{
  "n_layer": 11,
  "n_kv_head": 1,
  "init": "trunc",
  "init_std_down": 0.0,
  "lr_mult_up": 1.47,
  "doc_mask": true
}
Each number is 128 + 24 x the weight over its row's rms, rounded and kept within 0 to 255. Layers, rows and columns count from 0. Numbers have three digits each. The size before them is the row's rms in percent of the matrix's.

# layer 8 MLP gate, 448x160, rms 0.133, rows 229-255, columns 80-159
105:109136088140148156145143180119096105108100132122114112106155118124186132092072122125110103103124126127110108162175158095095094155096135182130124097090197139130080105155126136114140146134147092145161123109103077097155172145123183066142123148
099:137148090095134129118110141079171154152160095104143165137097133118143129152120146098132068112124100139146102118111166125124119191096159132145123142085139182112146098120141134142129101114146116142114164138136122142077116135149141107090065124
094:137146118156124142151116128140134145122089112087140124146095107181109098157131122143201134116133097106094146128121145159091099135124141156141164131152149135126087157145139127135128126131102133145146067152139127089113180114126131136108110134
100:136146111149059112132112121096095139120144126119100163116115133097124128082165160110150096113125156108111145136128140173137143101113109111133082134149122080115099127092157072100162149133156146147116111118166142135137148083122098151135134140
088:139144081069120115117115146117143121140102134166095131135135167125139153105119099110083122140116160140115138138139151111108146134141110098100075112073116131104091163124149119129139131110111112103133149116137157092139122102158126117147137091
102:138107119128109129142134129171135162129092161101132174156133118097107129151123123164120104169142102108162132136135129114131132119119115162173108124144111150112122093143085143073148105188095146163100124163149106122119157085165128113090124128
097:141150174114164117147097124131119119121144156107169142109134114111181138136194109089120128118148166118153148162124119164125132124110130115081121197136102131146124156108121124136105142124094170145135106131125151095173129153106167146156137147
103:112168133101140121108156106089150102094136114121168148142124145141089112134098143120114142105143150122120139106101144163136106130145098128098141118107152182119174114132117113120155116146121170133134135139119142124131061148133119068131117124
100:175129146110089132148131132144129158112099138111132142071102131126124151147087121120153185135150190126163101145115125124115124136099186153115135104104133110101132115111136117120175137113101140133142168122169137150105097152178110129121092141
092:137089111132148108140114156135128175076113122114124138133130119112104190161120114122137157168120107120146138148191119141160139157134165152113151132127125110118106050155129147122136139137161123085155160141101104113142162117117098141120138134
102:106086148158174121184111142136116137161121142148128124124145132123134140130141099171102145134120143135131132143093138136100164118141169109099184121115109119110170100152137169124139127140135122079096109122095114144146085149113113129127142147
093:143144114144177153110084109114104139130116125168160133141102133107098109136168149100158130124111136104086155137120104125155137105119154122095136114112138159126105113129161172120111121112114152156130112158114107120136145157098155115124199157
099:148109158130168118148143124138166159083129141120155101152095119116110096119094136111141131109125137090146088150125182102153159093144151138094124120136164153117105098142121138162132110084104132112113152099144138166158131148149087143117110153
104:096129117152085123107132130141127128140138125143181140106141109127144178095105136138125105165161184118154109130082118094119124126081109121124151125163138104153133133160141125165104136136132160144114134128158149126080082150126149114160066096
096:139111135100103104141112116109172128126147087110140135127126125119089180086078158123122119127155088096139089103161161105116132127090116147129089148093180099093101112113142136122119138129076105100100143086115152160125066123106131135102110124
100:132140171145116148087133080185142123187124120120171125114118130135141146183110128126155144125116144128132125147146161154175109138139137172133127097130116127118127089142132085165107147144183119107123118121118147118129092144108147134137169139
098:129112125182134162084133116094155131133123100149105086084103115116121109078122150132123082123110141144130101153129121134116161157129091137139131125110107158087102155076139103165119138095107172152128170121163162123137099114129138136154069136
098:174155147107109148116105122130132176139094142135129134129129151101113096134127143101121122150118149128117098122130147151147123146098125126141142118160108161120123056132096155125160094111119107121077153101104091144134121152138100107113114147
098:132099109154151140075141109102112129135122119114162082184147115114124133171106121096130139140192074137135092134098132107114109095086139178168138114121157077156148153093094139140114135092140136128135136115147123091130138108124130149088150118
099:132121134074099151134074124130157125204152111138158130101130145120106134146136178125125101134130102126182115129139142096159109106150134125102104092177167125094149091138117113088142141137109159096145128133140122091174128105128105132134088114
106:126138147128151138138143107110138132112137129111147085096170135153079118115128174126164136095149138087117114085150128125110118156114107129115115098112109100146144124139142115180162105121147133114098140107149161131135124111145123088122150092
103:140169090064129122128146146150126127102125160137102147139169140141080112139089142149127087106123133152118086160122147124119099122095105127129156106113119118127148133141143092150167169115116087093121102148126158126143131102135122088153119112
106:121117116124121110145115154151137125142147095122075087139106095144108143131130119132132121102079171137151139104149098073107112170108144137115154146155142157110155101110146149128157121126163122162177156081123111159158153126134130128167147132
098:136093129092113137119189161118156129151137145153124114182097108093107144113129136110127123101124117145084163119116130135126154119132125147096114076097135115114112113109091054110143130113143149140142132101107100121121137146111167167151157112
104:129078128120133154132089168115107179107122145133129161168146111114146122132172140096120146132116102064112152134120134138084161076099106138145147142130139098131131133198112110099104203147090121150109105140095107159154100105150115115152130105
102:158142119087128146102146122115118144104148125156091157144110129106111092132119157152127148136129116123101154125170109164108119161127095189126119091154181122132126137148104117129148132147140080102137109110159098136122163147114120073149115104
101:130113142099101154111100142121130152120087138151133119160133119077093123112148156111124134156163158158117132106146140140123069135151144184176134129139093144133132158143123136127076087129132082138142121100145161121166143169136108090131120122
# layer 8 MLP up, 448x160, rms 0.135, rows 229-255, columns 80-159
102:118097159153121182125158110092109128163127131131098145118089145111158124154149113134117123140134139111102102113146127141158105098084131153094160143125066133139167154127098154119138127137115135135124078158148131157147095154171151129147105105
101:143102140121127144118114096162128098130124083107099134088131057143177125125108151109138145110139149120137127100097164122118126097106129156135146129088131113142125142110140117163171127111173173105112114129106136147172147147075120128084141119
102:105158109141103112134100129137129144105147148090108143132130102131133134118174139097109163135117124166157129146118155143131133115129125126164126135096136120129094130193102145120131132083170090133144082138085129111167136122131129147083153153
101:123123169143148149137171139101128128116106117146130135117145157137113134122107162147162137117100104147169104124156155132118115109152131148118122081115186120169134113161110149130132149159152124141090106171108096093110094159139128148133129145
093:097114138136099159150123156151110172116137101146120123176129143122107128117124128120132119136127165164115175126194128168111147089150175109122095172097101121184124115108152134124108174122149083111083116122116121124102097120120147079128157126
100:149103115146119157132132174135131067123110123185117112131121138165118222103113118116143131143120142137154148131127128106117160110135092129089109165117132156103144151142173155112085133118134138120150130110091109114119128121162102132120133133
099:170112116132083169133115123139102155092104140133175127119131153178122152133130121160106084107139086085127118095122130142137095119163138116184128076148111137110118131139118146094109092174120161109092128072081102128105111120141144117124157114
099:134135082129122156113118114137140118157143129143143181119125103135144169060111164125158128073129111154133175103128155133162147137120148113135106082143133127125120120097152115163094106139109113151091150097137174127132151156133126150151169118
098:133194148119121110157149081139152113119127125112098112130119147162142150119157117146147108134125149112105122111147140153127163150108162094112126149114111161104138141135149161121097100148149152160134121120180119130137165125141134145102157096
093:089091103139126107114101100093125126113121125140147139126141122168117132105092134110115105116112125119109175107141105175118130124149141113107117138123182061092096096161131160142097099152137118135122108157135132093115144116125089101115165116
099:172180137133102115136168128159075085102096095109102101089130118111123107151111123189085158087136154148116085110120105171111109123132130146135131106132157131101102152137112168119124158143162124141138137119130112103106161140159112120148107099
098:159142116159175138133157103091093125108146213121103160160082142155145126156099149145082156110141128122151098122159139158163130125107127158147097123147136107166123124110132141114148110110130158137108150152106159158132098103133106124110141079
102:135143147143128156146090117107103122145120135063122116088144145082133113153132140138119103110152086117103151142150149144148172151143172107145120142157132111154109150113129139130127154088122145110152091123154154075136159069143140111127085148
106:112154107104086094151106128052132149164123140098178136093121131149090154114105104133133120141138112134185146086092137116150165154124133136105117130150107124127115145142146137143155129125147118124124133173135105098136096152090094146123137133
096:146149137149111122155111126136068108145138135143176114121098118081120075096138111143137138122136097165122097205134134107142100093161137094107159096113094116108146140142121136123113127139154122143134106143126140134136139074111133101136113094
097:159167109136150115079147173149116121119138136123135140164166096132137118108157110134130132135119122101114182159117141121170118128123113083109141145148090134096141156137107103133144131133127158134078131187148110162156095156112113095111107106
099:123153161115119092153126136154145121146117151136100132112109158062108124092134171154129111172126109117145146117133123130116145113133084117131114136132167115131182085088094164130133136142121112114119118114180090165084098134128126158098117109
097:090189088137113144129155070177143157152149159125179084133073116115153138124142118151130148117190099127166118129124134127147116154114105122112145127086171129136155135175103125132106123125112165154112112146125133160148140155152173108147133116
094:137114162109095141101085128115118134129117140089116154110113100104123113119095127108108134096104119077123144148097119145116154075129103140140162138098139165167124123085167162142098089121114153112115125131156140126102084121126112156103140147
100:071129136141127135153123148105082097152143143116104117105143179116151140114102126120159129104152132102122135134089110112119117112134129107121122136152127112135105112128134127112097102100121096140100094129130081136134115152094146163173155137
103:095140121112148098148157129168112121093156098141159128134099143098084060139125137120147142150149116156151127171110122117114127118131116133153107134119174127128173129149162140150146119115147127153156148126150143142125157149134111127121144131
098:085129141173115157093145098123110135113135158145179097129123151162154148120130113149128142117094158115141098109083144179125115120083116166159134118138119116092108147091122134111169134130113084132135140097114127108134125093106154163108181127
094:144148120139105096120143078149125159147126153137113131114124136103130124120157127132128167119098126127142099131075132124069089161108097182145147144086138126100118123135152121129119128121175163130137127108157100143121133133125133136121144097
102:117132100159100103174107128153145150131095117156143094125132126120132138130122162093144127108130144146112115124153131101077133118136113134168140187099109141115126141128152135153160177137153110157149139129117111146134144160148116065107102137
103:116141122182122107117121129183157120149164147109185136136134089143163080146128138112151158127147084105161085185137109088172123116136105139106152128127117090133131131131139161152094162141125090135119113083139144132121130126117154129145135102
099:081157125115150100143111134154131159109129181116112125135169148119146134158144091099127156108130141115118129122132141119115123132148182123095162166152155206148139108120136127139133167127104110147151106142107181146115156144089106132141121171
098:119085183149119124090151118146143100142173147105117120129125154133128143158143153113149123112175146131152134150125151141128136081113105164090150138164115151111114111125109103084126147082119145151139141109123119155126117166181112177130103128
# layer 8 MLP down (transposed), 448x160, rms 0.0881, rows 229-255, columns 80-159
101:151111114098110161154128097141173117118108132168155149199130131115158123121159115151132127179114130097134107119104165202121082156148113115136155104140124123129138104170134152129125140132115120109070079142203144143114113146128068152131116087
105:115149129147133138098165104163153174107149138139117165115076175141108119173129083141132114101111128117112126146138151144160136163141125119133143130132095120129103104159086145141125109133099127115122170139137136102111121145155135116124110133
102:160135142157163109143091138137118136137132122099109127144091125157095136108143093151103100125144148159159093139119176086149090137137121110121124135100140160103099099127154153144113122116094074136140091094085157163169122138114099125056152142
103:140143136104138121137132109100073066120081131113128113171173147131138106110121079155097132138137163122099125136098153125104117066106113117128094133118103170120163129130079129100137112135182113130130111110119147177090083117121148134104169149
095:103100159143142153143097089101136154093136103120138099128128176120135146133167128139143174155161117152117136158162165104087093094113119119145158202128141124130155148132136089139092097111116129076122115119060135139088153126121169105160114135
102:106158099087100196138121118167108156136117143132107113143142164085123135114122140147153084136103135119101133123118174112161147111155140150130109078097110132135168155119119116085128106149112146114113134152204090124125108114105143160075144119
099:116136135119087137095115086107157124129124153124125159115135147119115106137109148123130117155117160134112085149112141114090121123156160073112139156125119128168103115114127137133119147121053138160127164122160095156153142161142169138123137150
102:090144092113106114112110115096141148133116103157156148152150097103088122142189129069121120091098124123141168122113122157150132137152144129144122150116158158124131164144101159135142139107119155087136162153195172101143086157109136098137162140
098:172103105154140157110140158115135145142138138177131129161143152129116086110117076108132122158124121117143135139105094102083128168157132106099116147104117118107151108090127084157077165117105090091133130110063181104096113126175151120135121134
090:138112091161132119099138128111107099109128150130104160112124168130104141109135110114153175097129111123143114132141131149056144145155141114147129139142094139125133154139102092137119150131129136080161136120080113122143087111109101131126121146
098:142067123136120191129132148134152104118101132117114155115118161143100118113154136137125137170132118135090184108117128102136139147111116141103125134170137177142106141120116093132120095142136147167107117092141129110124174136117119102127194155
097:090143163045120176092136108099116128107132102112143119132089142114153111136147162111092120164124090108128138143145143145123131142114103112118118110125136127128096161160105132124158118152107139155150147150200113092169094107129140112150153123
104:103119129081123142129165092103134138131102120103118128132118175137142177141107150121126120157123159082085148185120109146089110123098135086140144133127126108122114132124102085107131157207152141101107113119152112080150108163141139132138109104
102:132145105142117074124136088151081163127138160133148151107129124109166151174127106152122115170098146147146142109087112144129098139087129171106082098123133093144136135143155129123168136102152178153120135126130140091116165113121145135160120116
099:105129088117126102090137131119147112127146144082097175108086144079085132117096143102155151147105119108124137108116114101137134155120128127162136155139124114107174128161132120112132115125164155168097094102179120131125167137101163148131096088
096:142118120104158164144080101150123141137131119141110118140114137111134128162161141130162164152166121130113125141128158118070123127118139143115133159119136123109116159171112137133152083109109166159116112120142130130102141169070134190147115093
100:134143142137115141090146100107144158129129132144115084138134175183124150097150113153088096121129117151135153122137105124081105156160135134109158113142149180169094180115132118166107128137173165156123111121112133124135120126157168138122133153
100:117128154144149113164083126153113160137121133158173161168157146138097124144123103168128113108083100125158158100079176094124162143134113134122136126125131124093126136132073131147103148135129068126125149112134105120131100111113106127105110081
093:072131141125142151140125142165166115141126115132157131142187155115169153150062146179126133147118104124129141099145110135112149133107127128121139135120103109122125121114098155138117106151146131137108125147059112111131150149103161131135080132
106:141110150119097107115135114190137144127169114143147105125087102122127119160158150137096112120116109106124152122122143145139129112084130083155107083139122127089116140120138120160157127157109141097112157092232157109130139085137109134092140128
099:107152150151177133146151121108116119102141113124103174119115155139112165099100138106115092149152118149136111066117087147143188151160098095098122103131149153129152066107104137119155120149123095096096141129168125157137172097130148104138124166
099:146144130174158181156147161122193155144162104127125128125128137157109157103115116089129117131145120140112108147144144130150155127118117128128120159139125142136127110078155068122100152146161127135176157105149118115119150063124116108112091159
098:116083112076159141113081098118139104116133134138141141147129110141120130120145127124098115098132128129160112133102102080145153099134120118130100155126108155109088150102118168149137171146136138109126179140152155098114119162101117105101133138
099:164169118125151138082145123107124152146121109093103126127129143164165130163090148125084141161142154105148123126136122151142116153124152125138118143133112152108114096106147135141103120109128150179186112146216153138126114154139141110168153126
104:121127131163162137114147120110103105147128112130124118147136168127166136134139126130121127107115106135123145152147116138135110116102107120142138119114117148106106107125113077147101160143115162153161142137120149157110182103134154108118148157
103:100128136104132125129169130119166093137143125095160134132154142142165114131130149117142125176121168116108160099151158103135098138138135104149125096130129128132139151121102138174123087116104162139114145111177078142071152136119147137158151146
099:126125151105120103113093117088087080116135156137133139164123160145137129110199148115117131130118124145157139135153111147133081084158099103127107135129121156136101138135136117070157149139157147136120147097067144103110157135138106132144156120